{"num_key_value_heads": 20, "bias": "qkv", "learning_rate": 0.00209, "lr_head": 0.00785, "doc_mask": true, "dataset": "wikipedia_en"}
Each number is 500 + 50 x the weight over its row's rms, rounded and kept within 0 to 999. Layers, rows and columns count from 0. Numbers have three digits each. The size before them is the row's rms in percent of the matrix's.

# o: layer 9 attention output (transposed), 1280x832, rms 0.332, rows 1155-1187, columns 624-831
# v: layer 9 attention value, 1280x832, rms 0.0941, rows 1156-1188, columns 624-831
o1155 116:504511517455482506498525505480444556518440548519594520557421563532590394514412507443459585451485431508519531457533518481510599466477550519423444457572542591493514511558488527501524435405542564426465443453442496515574560529537500476468570511509492549527395448515555504553462507549534532593546478434467478523417549513547470491593525569458529410459509507506407490406557544511495595468503530491487459368515496510455409467462456510473525482516562475430562437551565474542486487489540516459511505582614474433452547424537468459503528462435586536516456412433569431508491488456563486574425474521504527495505490525480522427432416523501
v1156 123:554445506462533440414455580491493564466542553491519467436553492461570454475540490460507451444491483501440452449479463576446584550495369508490537438542526496440562530470389525418605592538484602523494524465567454514508447538465503519512431435476537540591471479489535437486461559463541534516521504472476434582438448411507485435447518526508539551506504462500385415526449349417532487430472550494618360512616524513472517493514473424566482546514464498584500399500442602467585506470534532469517498475466490551482413499517520544528477453461443486572473501530561454510554552543462460471500527597448497447491486464511513508495565568535
o1156 118:404554500535490500490505495434497477515426485432562482541512543556528492406465444460493471432630520421563506554450436439567436518465693447415433568463414608475568434499513455510508555444509479516515564509553539578445489482559566557554527583561506415498463514479424440410458452549488527483430494435519490540443515502470549453549488412496475512406451477621475583460363546427479481475528427454649519475538547474556500527545555460428431544573463546523535567524532505483558527434581531550585517482432497482499540436587557486560521452448473464520585530584499440491501591513465433495486492553440524576558580527507455569504559507478
v1157 123:485540506535426570542525434577454550542494542522603499533448463481627516516464595489515586462498534473428542509501387450540457479507513487481471476483531521474529513521478485542553491569479354434485512539552617504375574436540622501508632427500528536558520546568493391495405487462479461521421504460418469556475479469553511505464571463454548397421550548523575512468470490532470501503535450493528491431513493512584578427549413517548539492577522551447517579501531493472472622446449419466436336497555455531511542491499567515497468487497469513431524442559533451479557509503573421522538465635493545410416487494569503547505464475527
o1157 119:399515439399485553508466547541558551537458546524486436504544554616454485511546562527486459514473459503515555483538522495523530519484532494446411552527473525542474527498527441442529460472442582485491461508572478509432420472515571584585438545495531467576442462548510500500485497531533525482521489511495514513531585557523492544512546463552495460592485398565533515564490479521489506500464409511458451565542518534517500471501468483435480564509549470535519528497543412556518494493564597512519544518522418470494509466577583518497494469533623524503605505594505575568509612550468544559615489425479481477498522626510498401518557550493
v1158 133:459439561593510464489522542502426498514511514524530490491554506563448492476466534526466501493412464499460537456485487576563451480541483554453406541412579463449462470410571493489556406401586528535567609510419511505537542610536404494561625605493485473531503519476537460538475404544574557486474533553567483518528553556517591449534482518439490510424477488478567470463511586567489462496426524547458516522473493538522487580517591454539474522559500496589538533491379449444504478523570483571482582537460531494524443606438491499487518518538609455427488450516560470490448345690466550529428441462447477620552548476433439509514443501371
o1158 124:432512429511450613482582484441534522494468600563443410477487500382464580489502600536523484571486523508554502519524560495555571479506596515524544457579424456556669480483497463541520524365491507471543520509534437476471507441421451545488463440439506504553493465557443574456447503470577526483461523534519547431490555554520405488560533616596524464487487435437454526533613559556458400482420511528535482459503512575582505575557514547443501570465571504585451417441565423570454515456472481488462481569489506508526466557479504570420421440558407507528498469420528569526479583439484431460510564506590504439541483552504597553601476566540
v1159 128:491528540521483445488557478439558576511485512517639547425467518563463495577501460509551530456553464385517529501486415614582390464571426484480466540472589516510487408522429540549495540517496433474514445475420355543578399522488503496574470360501494517478525511498462514477427573507436497457488550525418442482509518522582530530500527539516433483438523473480573453508473438598514473597537535535377506411441514530559437459492526506491538653454509487507413422561471471539476469482559572597498584464464567545487498518538500425492589415493453445474497570445523467508529579413567466433547473494409517481471431527559578480600506513412
o1159 123:477496509403496552522520547514432497534538583469487505529473532463499464504564543502521541542517502506433500530534559563442532527537453487439519412559433440531524468422541505511496457537456406435489460475553461382544456428506421483548475551499585512501443434535478533507404518525385495474512438531416500510473578530490500522534531535505591492486487540450446465421449503477469430540513469420596531436584541492514443517563473473449518350517437497575551452516416511451484522432498552525527499563507468505536522495499414490527381562537453563496351426589481490486533455423537463507539547514527414546547487464535456530507513508412
v1160 128:436534542438500516474472531497478442502410422582608539562491525593543578507403487548495649448461490493479419435477526415469557511537457539529573507455511507532488511507576487401414510464554476517570552509546530579474510506442551510566456394464548557518504486397545439439476481503467543592415462501480495422593565467542461427486494484539486470513471528539484413474488549548495405485459497459560471461478432516457520559479491551521606549435430475506506516502603497570452494453576442575547604548541508458489515562496533476483554492493455555552520478501549497472493466500477479568495510638520501516530533492478477497601466531431
o1160 123:466421481568508456523451474530431523456547522424502458349504522447470484436509542528466533623459489489488502520608554405483430486422540546491565464544527376412624433534506498474501476425481483548529489532482414492414476497515438583357563450538466534500511393503437577534557432479563482435467517483506436547649564538495571514497513494575542532496557561373492466608571540488419406531463497525515473496538458473500449497612503566471418497491410457499422540397554466501505427455560510519514411486553517502426571544466484489511471571504433434480393484487502493557509502538481494518566451547521490509458528507491497587395475488489
v1161 126:397466524574398436496505526450602544543505494447493504514492480471425556428492434529430472502555507480522477469509466553473468599457515527535500488445448459529388408569486520541527559526565560465571608545482461484496498445502500540457439454553521539424408471517500444544477377476437481506552453466469497460468439451470609470465475528476560493504473521505453578502522615555470527555497470489471503437528549515578576497579563499544451448520458494380484500513463471509514616582520531508516459548442524571484521478500488540415422511452465533525508474538598416449499584524505524442460557471411512468478511466569443450561469486518
o1161 122:486437559495431510477492578562532467612458476605537455490471514416616499520486470494515467536565510581467511459443516562456527572655447449589445511537544540488367518524475481463426526396553581422408522530411468441483515439532458397483486547572446555522510464490495490525580440619579447497488521488450509375493462555514502536518546517550463548596516518584493494415456425508446444459531476401470483479515423443541464451531497466572486549581365461517464454461501440496457461435489512363529524464450459546537481571447512562605554538524462580598472536530589555446526414437530459567507476478531472529464483506510488548495557548457
v1162 119:560494446477543478452508463479494498481563584510479506518544516425509576530482505488478486440560391539505525515508591551525445472525448550575446567440533593527469489612439557528560466519570586484621516494502429445478442561500468522568460586489518628604527503501476484423521498531374417447629466482499532455533471448570573430459512453501485469536490522501425503595463453500526493515509465497530561518436542404437490486500398533388459566529463532454531534465542455489454529512514492457479436458427530502469470470459567557432436519493449545427514479518548451526345432530493486545496465452455517517634580506537472486653519520517
o1162 117:430501474482498562495546529440479484515485520532551433425508534415484542469487556495494621446493437512511565459520485488543503452559601451521503489474452526500375571529534480333437458561531499536556571534667538486430436584521457604392542543465513458492502533531456514535519490467517455499445501530426567568501483536527529515557568529458523584522553473505502396446571570539513490516528542495473592488502401499549514497536508538500549441519503456560467508495486485483490515421448501497543494521555476510445444572492487528473492530465473525564566546442473506528566560532517414487484470562501470484535512443530439553449511465575
v1163 136:379473488491568466541499513513476494466458579485525429507569560442437449626500516419621546471472593474506558410434496652560569445462414554534479519433512484437553445550591468411532466563523455444613447535541537488487397588546595533443490386515520457523611402425560466552494474549463471504444564479525549452428505463545499400586582474440501519552434467544477489513437391488401529586475486467463532480486520484466419460489461440518440617442490538484453559507507646480529520558453443464495413562463654521492487523559565484538497528419474449425513458477519431566448564570533512617492471520487465468556483468483438538468511472436
o1163 128:426438474499517502596557518485496482444520595502494550451534530567508565472489526496524500448496467481463437515508521518508567456480561484455450383367425568467461513455518438493488511503496487514474513497489591548569454486517581530479465528404500544502572466465562506441516552539454445604501508482429504533455480561548532549494526497502547583468370535504563529451465480407496414541508386458551482492473553418485513628555423453442572486533441408522540593570496503529488466507466536518467447450507431539508566500584513491522438357459411568558453516432506556499521459551504442471513496429480532542565431457584506539506441544572
v1164 125:534444526469520523556505522496503530441480464508480457544408440537492454491595578540416432445542497575508438458460458422541523437544572557562477535447571529475514593515473430577499422501506528498510554518561510485506609413468513438510545495464501572424460466492642492486576519565490481494448517540312437359551521541514516511525500403532475503515600597541566478562602523501497559542471462542397580465501503491561510505532432512510523538490503503477548519503375529442492481437514484632521401423429442519527427499516506504482476430507509529372503514454483404502444558433533497488446509573532493658506506566460499530439377506472
o1164 119:514498522433523471424427506442455561491450468615481552539514422490483485493482495534545484477386528560513506454510581463451480466347483562490496476529532528539467521475545391465515515593533587518535473521526504432540505598482551484475556410503567447549488478496491531492570450448534464470535467501398518560580466564472448446486506505455500509495577351429506478505429486570527567533537510492498462498506542510565473524487509514606578435486566448660529535476577502493497504530525532468545505484419479503488526528551497506527479563525459547552409465575497601502458405557582522426536514556571386419553491536565542515597535416517
v1165 129:564379504529480516515541538445494535457468593517390469511433457486477508536495653563470420423476544509451566452445506454544525555489547625517526512480483487514471452541487446476477425533488540468421513509418452558520393469507622471383508498486519415514494419412631459494519468535582536585504481494536554558539540533420530493532420525402528599572523524488467484560480406522537576457552487465556494447659587509455516563456562622548520479507467523421531516527492522446475555549614380507614462523512548474478614529483548520556583539492471583490521528491485557483518513486522495559467466541563532550525483616460438457453478517552
o1165 125:515515497500528561520517427571559491532582427518526501570471522622489472426472523475552551493497540455582561508471546515515518479452497534522409553525595561513517514530557476494517531480574548484469435454492476515631540481575396500541596469467479430466442457552502510424473542526527473376438475427433416491527452618592532558482540508455513571357620482509452583496469554491506493423506524498414523448420499522442448499482493505461481562497442559525583507534499505582518520445498463481506408500517499533575522445469513494497595412556569449410482546472549544523552544519514445540546539466546530362427532489466656431478493477564
v1166 127:520605480579474545598521617517422493554455556501555529556545502525488438498554467497413441564453475459435448393514500503524570587490534520578486506424383460490466464512597435485475590425539493500515490474507529497564442489557531534450483502536465561563486427503557565476529503542467507518589402427419451541401509481478558554521364454449578561543501494497530514440454506491592463456525518466478505519517427516525527535550542599518600397448494511545540544499527522501474494529530419473428464438476470545557573520503471479565601527539544590603449461578544484536538547497568530496474488492590524448480517506410516503583397505564
o1166 120:514421454569435460485470585634483510532499496491431491435433520547566575518459482526505551488491572535544459560520621495503517574577516539507553564444554589502457526417535465464474526476518528469565426572465419478521456497551468516525560600536582435449529436503457539532457605497527522478533523568566463577617485530476394513407400372394522448619521499525569572549612465545554441529449544500375525566477534528482548496479415384514390545520536627468534527509432541425441534496504439493542502478552478503535480536487486473471454472497526425561564491478521521471487478499449522443508463496435529536449502477529517475488573506497
v1167 132:565534474557625498524587526512518537490476396543520499493465514535506553449532500389521580506532492458500550567506475569562597454529489469477557452574529558512528435487547480460530438455517549564394508365483577521556547404453593454502499577478569586586472555476553414526560543420473525482485499582437545485588508560529458416489387533515512429544395422499460531506521582468457389416484534459507450555547485563474506538515491621498320571605397478530511476442510405501502491408541435517537582575549588440514477518597562537471465500465462441447531482405500517500467494536460634530506521575492454538507502432438569494480576466476
o1167 126:556597565522573548398474503424563561532498486492504453590520542454486457470484539458576431542464435506368427553589497442444538469469598517471469508482482472531595457507421473576584477484494557487524491467420458489531453550473431559510549491462472483498492598455450542428428439478500459529449470474576527445422469496502530557561508555582482566423481513452469534520527604570514498493505494526480493524583488486423581497483440507455617523535416479373433624521529451453534452574496507473482455455498518547497588470450488500552598485491496507510499550511509444565608593469540477515619503438510528534460394488416461430505396521530
v1168 133:519409532436492536509500484499463533438490527511493496490524494542521486515573557549559571431523488433536500527461545448562575495492550481445647518435517614485588510571450461415480463564508571415464490583472444504513546419482542421480510390603496465446455520491492535613475524407478462441407524504539446535520496524596552500466477446495360517524453525509467516473520408450517561493479490478475542443524531497480557414503517468456490495440556492479465515496547591453438457417464516533539409458502603520529470439550490361586478449510515479508571554582446588399460558498530469533463486595457506610465499524527478587524438479407
o1168 127:530514470549534561514458535501522479504479490509540470496515418552518493464513432532364479464439566544515526507472552638470470514575579521570507535552521563546625515543453505513546402467426394434428426528575494526538435475528513604504450419566572590532477601552541559550529496453404493525410434497463579433454540579492546536453553508560510502460516506527449522446520505408495548517528466497564450492487489513551472537441448522519486503509527485554531469505584457621495542540508532532475576432506482492446460472530523532520477553541489475428597476459567454450432551518518435554468598553520424451396386535458457536552492533521
v1169 127:464415444526464476499459537498533525569468579438462554550567539482465547431574487511479504503422487512440424468588500504449556532531462626531423576455557436511463483455524448462484344483486506392584510479433555478488514570454515498429466490529475535527499558471525488478513532502614488455502499494446551515476560449494502357473490496440486531464525474473576511454513521529389534359473520491580502404555470567422586481575507532572503498517463424533538571519524487579582478468544456494514466508448529514438475455524460508473498470465460571540481502452526506467484510650521505519498535675428510503465559419497561472478566478450
o1169 121:453523430404454555577434503459508457387507593574526572563523399498482494449540514379612367491492555494530465410373554495472521523435479447541515579481449509447425421586484403479488604471499648481458516512521502516519540458559568478480578563506539458474494447520491452503487470547529491570498492574589446441493450526491571471490521501498458500508420461446538461552474460392513443446514547511573455452511496559556529519474508524501503399532473613598528504481513493509498551567468477558514484512521492520513437457586470506519548467541522385501436389481443439473516508463537492478445461430503527568464594491464529434447505587522
v1170 116:481447514449490447445519495601430534519541520481440541508528515579496502609522516443492528493440482503484611466494558480478498489480544572469440507422631508515481504504453598534483602475500357478453514519468536479572555505564399518353503556478434532457524468461463509481586432476557504496513510518428556539475486559517446582427383510499463525452538551513525534581428429584474534425514478533485514416411566523464542499550526522536535495513465533496437478491538572515438457500508558529476417526396534521486541423603497420610535539562479520416413435525494488579521613452493514457476577504569442563482490467471448462447561495574
o1170 114:510500459585426492503565471433447581484515431508560440579483504514617535513488473479557531569532492486529458497554422436472500476457450531532425508451496482540439545530534483488593529586474415457532398526430380455520566394557560480567512473478534503505490471485470507583584571424527546516547441570505509542420523536412530418521478471503519573580611523476592522566567551601461534545530524540551565487488399470473482424527476455602513449530574595526534471508521504518419472538476498575486528570473440626503484449524475544462402540504620489504481570466519627484429374512476462474459508521509515545428539530542516582619482552514
v1171 110:530369464487489523473421635505496554438506461500545514400445500468574588506516462467428529520492590615433550522562504452494573458421533550490476438466518464501456490520379568459501556474505537422472447476567563456487463506590451569456449473540516597519535564430609468404455462591577538484502475475599476405502513460483501491462495491484515484544415564425397392522494503449530479565522500535583440522483579453451522541446472583466499438570479526471487439542540482508606501492553461476476489493496553546503532502577538421532402455480500500516535547433485520430592504496412522548482455419498498385441501472572509508396494497534
o1171 107:370494530460481489559569376509557503549493416447508555454440509472469536475451486459409510520457573494531415500525462477507458474527530463590491552542595447453498393504438494456521552517510530539500545580440516526438498476478468368478541434580545456470476508535543480470551426406472518573493452535464487602540498469500484486620483474462549406519534539608541498553535613396463482524440580472643480518428435486523535504499534471533452534494391497468517532516542529487484464566595451435506514484446514535493445518422559473511603558452437375534493461482607491468492504539488476516628563504549478529423380516393459562560403632541
v1172 118:516509487509505512573449376547505562512494471530449368517543592537547542443552543492524524531458544443567498589529496459462464505505458437431534426528512452482508465500508525500428502547490506453456457471521481490452601487552464482396495505469478583425522577554440552521435539539480506530475527534584473554491449437529430546443504629459533474492514497501448555472451538474395497511587370497483433568461408559455557509513412502551521467527526485477535603516625426498529554480425547494486519446446486448539493537469459466455544436486535440513504492688455510523490554522468561459462456634453541504419526471576519490540447432502
o1172 115:513557470453461493469546560550561520533508561563439611569524538395472477465576466476538464554504458501587481556490448504515575531527406543488563567589506496427452494532519485594452503498460490434550514463574464526521579547506627562487547476526509548458548499572518551503540471495449482518531539490543664522433535528479505580436486501511488524471399478451536451535486424490536504386458576529435504522577481451539539549476448468513500529545456489508505508531420465480498519488572525565478476485495501505480530495526477494596481521551542506473465474547583464451513572561518454559478482486496547519457552433493511475482524512456
v1173 135:445454530479570512495507492567496526559491571494496565563499422420530529543535562516487538516499507545606417591520443522495428467448506414452557529492518485520513542544525498498426538477480397518507440474581439519465535414560583558476512526521452576484538490443417468520660519450433514436445532415446503504476485591549427540617485455463520482499507550605491531459446471445469508514514529493578456606386519447531582474484446412500510449492554484553505544442395600420470484568483547510537548449461480424495507473386433529452529436442507500537463520489459498615480529480458476385476531513454493533427487595532479597556472406498
o1173 127:566600549431619504538541505521574450567483496546483522516458558517489423579459502544535445400514472490481505560505422495398487439534437553457546521540518602534528657443496441500532527454440583581483472494469454553553486454440558533511487514556424603491462594433523471468510505478486523569484472503456561495434573487577489576429528615505494449543581494456466527497512497486526509453429521511378505420432513540478484517511436431498527475436569585475464443482455563441556472474456492469432523493476611402486484488552543528508506524477400496519540463533506478503586410514499558497462435521486489414574475463595510505560483423498
v1174 126:420486477457440485451563404388514455356497544529476479441384427471466629569476453474502540548496482451406607514529526548546502556493450492621559496493457512499519530529498423517638479522483433489424433561444614540447573534558514464576512511594445505500489536555527431476453446523445460446512550537478412500490596520372468502449533518609415448534546434449593501478529456490580554489583535543508505552577438507498563513480510596474509553451535493551426580489494473530492403504581531527473507437514525509484549519487516511502510553517450557450552441559516546515466527552581539517444416512506520500551551468507604526462535486495
o1174 122:470464559510489439574481476530502558382532496559579534561513530431489492422539471485479446477527568513496608518453483447558507502389467560407538551440476373441393487536544531395527520555468514482480456528476507516514477511511462461557544471390457443503538493605573561546417550497491604483489507470401453517555516405452488493520577544453567496604552496503520441478471521500466526673493476466578416459431469403457554441466536431435567364377542485484464488487543469502473501469491502363442440526452537526480484505516518456442568589460488546512459463459524430508572488485509469517523497420513474540499510457509479527490518501439
v1175 125:504445439619534549558506567432514482446447472521498519608527432523474499504572424351450543552513409600480458545571464460475427509573472546496670565527399510526517504519544504558538562511495388516481547477454524457545542506468505574496530499598476530506520472442434494455458471417445495477479619515483551518540583548526508483489460524551463452589449542400503488527478552454514462450521536468483445571569504501539585573423467432489419506538593444428381476481537539473509488409448518493530535562483391443469443491506462565467458534381579467477540491508507585430451512504573499463423499376453449609489515452400570497521501521496
o1175 119:518561482560505484470404518536448553583515557411518479558453530604552407508459547491511494538516443513547409516533513560497486465497515441503454504464532424550533509527466553538561520463540521518467436550479532530520462428314542482529538494411509554485496586519496471526472533366503562552468499477567494482509464456466491524432490529474535480390479532465530506449596584488609534561425550537570468521477451506503449504399489411528554454519454493458502526524513437472578478534469543526490600486450598529468453524459504414461420477552521493542499463462536598434476427521577521481475544459433504513521497552495524474519511459482
v1176 129:473659513544514476564475565489504483472517482538408464425508549520426445432503468569499510536547515453472476502541546472544531509511480517482443508489540501495548455459383568602519439439538532480335484468492557473462533459490437508479452542517506495532496479504571504514528538583511520556420461508436515384408482443445567490525414493453547553571542352536539504511501543481522472502495529529428527432489544545504468480582464496437449493453502511508476526557467543492539524460385399515439531485421452481514505443479543369557512437444526466517540513587420483544540506556479493472571455475541492459415436520601485487483479480520
o1176 121:478487500545466546486512543485474451417493573460559545493507416492504481534494450522442476470513573577449447602448614592436475506555498500540484539557486457550505562499557449511454510520507572474552401450527482460489464535503421460535555433557597436497450527575478512432338534517517466431524511409495518474497556516547445507513531484541460425480502514521467524646554473494433546474569483524487460504449460461432536500476538459437537497605477522521547485562548534469529562563484574495463555559469485446583635426561458517481470540549425529550400508570419502537498542546505478482516525535493470530386509487578540501478466581570
v1177 122:586492475437480455482465523479502535567449400378539428461498522480510485459491491480482474428461499525512444526367479485524487433535572510531509513549574447472474535537442463438444435467519475449537462457389398469536456473472433482479548505482458480503532532573461548456435472586570515474530480499512498454597495566571462587469489448481534467534507608562486500479489601541556508502514479495520450409494506434541516505541404427548512512485409459477504576507508391504440482482497521519492530565531519551510489445467444454387524463522558551439568645529455522568425446524582524399517441620492573563447457425435517529501558486516
o1177 119:500499485540512510364482550427476490544570494580488552512513458568474487434443476492484407439460477469559571526489489480461576480524540491545505500550524596501486457395484495577474479476505489524485489534593508495472498629606480532426540566444416487520458456580460511533519490478463507470499441551479562545492477461543515485499463596514465497524502499496451485528518504540486584501518492549472498535528489486616472419499516555435487498435545526450564564558536507502550569530556519514504464485579480547563507516447495501484472541549545505534421521600508497517526509525493517538426449468495536596446485427402533513452552537550
v1178 134:483524507581479489480466574505510524477483537395484480491490496473465560445441534494466455450553467491514568515326468470452395516503503487612515460566509488519516536528483438525564599444488422395553548385525446460511426453552459523431479364473545509648406455487516558438508518457536572490492522521423467626579476400567439489486506441473548605519626483479547514519554487544475517494421405518504564503366519530561618411468521487472489458535528478479511519553413397497462407516478459554504534526488578461503515533425557461444464439403512466466566408491596462372524543449539533578433531475504500596471474576572527519533470468520
o1178 128:413526446483457487477442503490508506484495554482470506465519467562491479491430481506471564450541506524504556513461464512400489545415522478479584523407488588590438493435517523502518534535500581447487524474491467538509439443413395604558545443507544549608442551520466443463519524493507430590475507552468489486547552464471577448414607541533432434549565503507476437513522515484482415611471335565602471531532434543542426558530511491586418600508448489493504526513502533602521509496524499588488546537545504461551464400501555484482498513529530585580598453546475596528501502531478525431613549445465477512484516536430583494497566407493
v1179 126:479559548504525462560542563394580539541522553542470582487465523487469509523491438486485559477472404528479482550500506400596518495511521530562521508618452429490500506444521483494504449473570502485516438573546463470538476407584525470495539470448568536501494504539565542449439480445567478560441481467420424459443541519582484510560458450551464473578546520520530484481532513421592528508486459518532536495516496476422556460544513472571509473567428443571484518552613451545488497514489553465582467447485561510493575572367520372549572542476438483477588477499473497492522511422490510474565510508574491479491497499605426468418594494502
o1179 120:422509529455510514449515469538467476433481470498516411562493562443506517456430429432552562509438429558522541440568608538611519541388553503478469544582572555543506472441558544547485533608538535475481555484495535462532552464536455510540472478493466628453436479485438561435482588533466503532472485381497465524521484544447487417522511542418461477527519484477433509443463485536457490436439545515494510497530593501504434518511505458434471379576541551543520439496474493565514471502513512423482534517464518523455566355524459532477480497504475571495493502594546499447576540480450552441552403439548578510485452567490461441541476487469
v1180 133:540479518500419467534478554536483537477443519508449452497440588500521483522377533505583459453471514505538464455506541536523545499527411452518493534609431578513509436431523552508598463482466509485488440477421600514613410555588536514495603497460468504441430416499474497488541503569597581521417501501515544551459563468505461506520421422448492550470509516551403481479457509514589496549541509529518552513493558489483476536488451543457491531567465410426504474567480436574477429498479433541555468508527531490439484495523447468459529449563532570538521493509503573468425437478516600516512431601556518508482456538504500479526431487479
o1180 126:422423416512474541415441455565444477410549536547477467616540496574502544505580524521556489485474496481478547550423474471507440580556477556432559478588519544509492537523646582468445472590414428510460472563478573524517488445470545490504569527545454554528550469561418525497517423648550466552503453515504445579520496494535420413441527502455408428513586536444506517461455534528502621511499475490561545400439523464456490587496524482550492488530481525503463480522432517494498500525478467512506546513567526540507568470507457490567548479504463558492425535538510492474575496516494418484583565492498582500477449463414444418527583484557
v1181 128:465530448482483465529564470485441476557484543530422477439557487527496414486494493520469527506425530508451404473418587533503453498500514404487479541452461455522545510477572567415437585487588519548600577580396499489367456569473533496527553460545494497552516516537613561578553478540420432500501437532533468521529464561536572521532584504451562462492491667568501481494487515556455468542483499489498524517449495451519481485580481486536590533437497589476479577575521470491504546457438542575462424483549485538518357457460423435499532530551500573386352473503503444527501520567504492522549441498550487545535473440548433484570505584436
o1181 121:488447479494435479439537551578464527551509500555436565451454372480523551539570482479457442489462536469494415468519517584458507541523594540594456543471421562449548527452518518496482500375433500531548510608481521514498561539547488402427405475523477496503563454495490517498549502477592412480391405472557463464452492506547508492529471496541565537507458492489619533528521439449523569529457472490572519502529525455502476488582495514490517548416497642534403501386445501487512504466426512481526491493487427544590580593516465518465501515519428442494543523565504540493474506514520597609469506529456543559530439437386504481534457513544
v1182 125:519444461528545470534538435502510556494513420451479503485518486476417486587417507522433522579531574487485518568462562448480463551515474434419514451551531587573436471498514533489515465469498488413535548503537469466457548492561433582434539557533497488571572489528462504440600590483443483509557568541453575593543531392520519526518576478561454521531516409458513603564415468415420467485490519432481486450598506524475528468489451443512530466499528501550506503483410400521509559510471500534480489464506469419514462410494445501516454527493526532565458454380435491511580440516495500448504519497461464485451553483371522496435566508568
o1182 122:438472510435504486473468471507522482545449476531458474470532591486428472444611548524629467520430426543524489487479581400468504471533427507480446439453497475450407431506407481483543535583531542486452502446509552543501621494426568488474464595450475574526483522493539464442454401451462499585452573425491482488432494490565507425504505471422572512568540368454532487454584432533546548517518411440483559540592495491533488513501456453509486382508562435475518519532497582439541490526453390577508512422410468385494480533414561437465489531478465584443497499446493447545524445535478365459436415504479499592496443463473467549535449418510
v1183 124:558483471551522526502415497624476491536448513398568542547602597485321450432480464539486484437479534490525454483542468454460457492486569506553430533472461491451521433488518490568491515384529485524461495505570557542455501480624510495557422366525519470489501471565474465540591524445536558577540430466527530497492509458593571484518609524572436494489553315479610464538442483458434430509412537465459482504473459522444569458501515465406439485489449526483529510504516496433504458498394505430452546455547470478481524539482525444472489571557501507485506500410513510429521474524528568448482531492505610438517578564437464442502450556447
o1183 120:461551392481547524571420593527488469529520556466538534460499514494526535507532564511482532545508505529498489493533477568630477455528494517448463515489547459496509528527354516474466450497483509486448509494395468537531497444489509529470465558499522607528553568522455430506469487525502443515557529515479533579569610454589505507490513393534483511554426482481525477420583466386517523533489552498443488535543498526508558476524445443485534515488553593487612570432475580536506451435526473536514510528573535464509503424516462560513507433500499455463543468494452484577572438448428543471513544517511476570452398530486528525479514503547
v1184 126:426465547530412506493364522433586462450479494489453551481485430416543577517506468419472452412458588575439598471599538532467458514459450466533538472547492524468478407502377469478573434489519450576500427457514465485518477530512557457551517390462454553406391471544488478554426406509476513485506490440471473490525509537453431459441535493504456434486525458508469497492506489475602489585404515529521451510505436503583514441459540518481544581505535481530449543554449468497515562545535503579530505559574515476624490562477536489520501547562504501522556497571498486517577461492506563441495548359505554570584542574447512504548569508386
o1184 119:467403525471565506487487481560548484462533423433554458452448493440544420475458429525531523535549526496552439564415432453535603599472547509548508432465414475545529501563591536534504606564522480549421508585414600501490540382511464559527517536464618493515508570460508511369538497506513527488515519577530466444543497372508487484494559523553459438611422491482424437477448515466481459650443417498431520444454537485613434420505507535528532497409451468481439444433563517510492498433543475457469513450414550544454523516446443498612443459490472509503485593501431599508565409495501441522545509562516547507569486485512467479464458503548
v1185 126:430431576523486547549432530495473633399490530453604566447476484494541444487488484490411507521538545557447524556574553534454623517560589481437528511362365481580521514440472575524477528512487429554449491497539578524503469422478568524571574511460458477377487457596508602494556553441514402434498447492456508429502435529556501546500495487545517478491504450541536482431522505567468438493502511504513507482550510430509456464443486439482490511430547549464497500463543451532524535503434431427398435415457489436466553434526535510520428561522525522503571472577570461447503398521540534534483573463421547571502466527434574447551525490469
o1185 123:496450502472531465481560504542481514502553352481487448524500418477476522423543531511506495517548489501487483541476503510474675452492471489542475566472465470592567617462539449496550524523511456485478520513610560466481487517534482465408477517426521545500555563593450491479489493427470441537487522507558596458489507454556542476583511409450480460466425532580529520490571432580466505597495515506343473543487540563485525349500441487413517475452416478439415557539493529487472528435568493394496495543469465474553563500556553377572573451493525532482482516576447566409431543491451484520555494477565488515476437516521521479511438657492
v1186 122:512522453432538526599491414481518489485434530477537438436451472506501457575483457485445454520473581511517569505559480546558542489530447528462495590661461424409506483586525453443492480545559483455562483469544540491533510443545516548483513488451500396517450631517518477530510460500454524500527543500515560626542586572508520450586526519509468494433557497537487470441472527528582520565544474521557607365503503494556521504437459517482488564393485482426522518467549577418494419536513477476522512491481415573428564525457531546628623443479492510392527446399555513466391406564425497509535492460523530460433485533451537452533540580589
o1186 118:439458451479523472490469419602466463467513544491494475501523531548511449483580499559513418478507480515393516446568535588536511477444557505455409377461492447508531466490573470437467503589525457501486491551535510520454492549484506607522473529524517469527487447525542421414459553505515521469492450507464470522460530489601407467557538454447485493507548503514526466487470597468541560468422565496463474667491488491447528421393450511500560478503494535587545496568482477526537615375469603486466566470478520529528518444555458543532493416629442526465417498517498503516511504478559471482433445535540463501587531550472531477473594497444
v1187 135:515523502554520432462564511487509482446476470471565420500533482499456465506518455617460452586491441454566443520536537529564546512525546407479507401460452521466559454421465513474441462460421519538497495510577434462481472458526523496343567402561546514543370526491397468480555534511477556473532505464486498465489547472424508517558534448438402610512490445528502545474465456512519495467489430490505525542437453548532538460592470480500506474460472465450553510448465492476517522525586440519485558453431563556530573529510511509520535507612494548616503499510471534539458496440528554492539466661492501487506481543475512447395513419479
o1187 126:419456571416506517544479555489491542399514493529512475440493489442543496523446531545509460487516483542468534549517563504461528507559513562494472519537541585470387457506428437479457459469467466446514447383479540491369518529547523637453501553554561545534544437468469554570521508577538515557531439458521488469551602461499466500539500563472459424498487510449540513415497487421437600597501413487432498427541566521454542469580481499455452525566563432491535399537542545488478461522510549596490576482541458501539544474588530488533557471551583454499538500424535411451517444473501515480374610508547408488406540547469505477487481566445
v1188 129:443550544473488529536438435457585435449494363488441473556485464522509435482468538428609478536523467528500456509471408523487492488466468473537555509546537503404487474522491469498402639405503509617549520476476499516521529479515434514558483464521514487440531475502500602487519522568466505458521507510575528572496490645367513505466504495509476559543501464509524576494385515477409517520509485501525464553451391369521527446530487578476430493539458541486475437622484490457504590558530649560545533545540455521546432554546526500492545491456508534428521498553507418434497515539547551506487474530477522444440410551524492528426500507501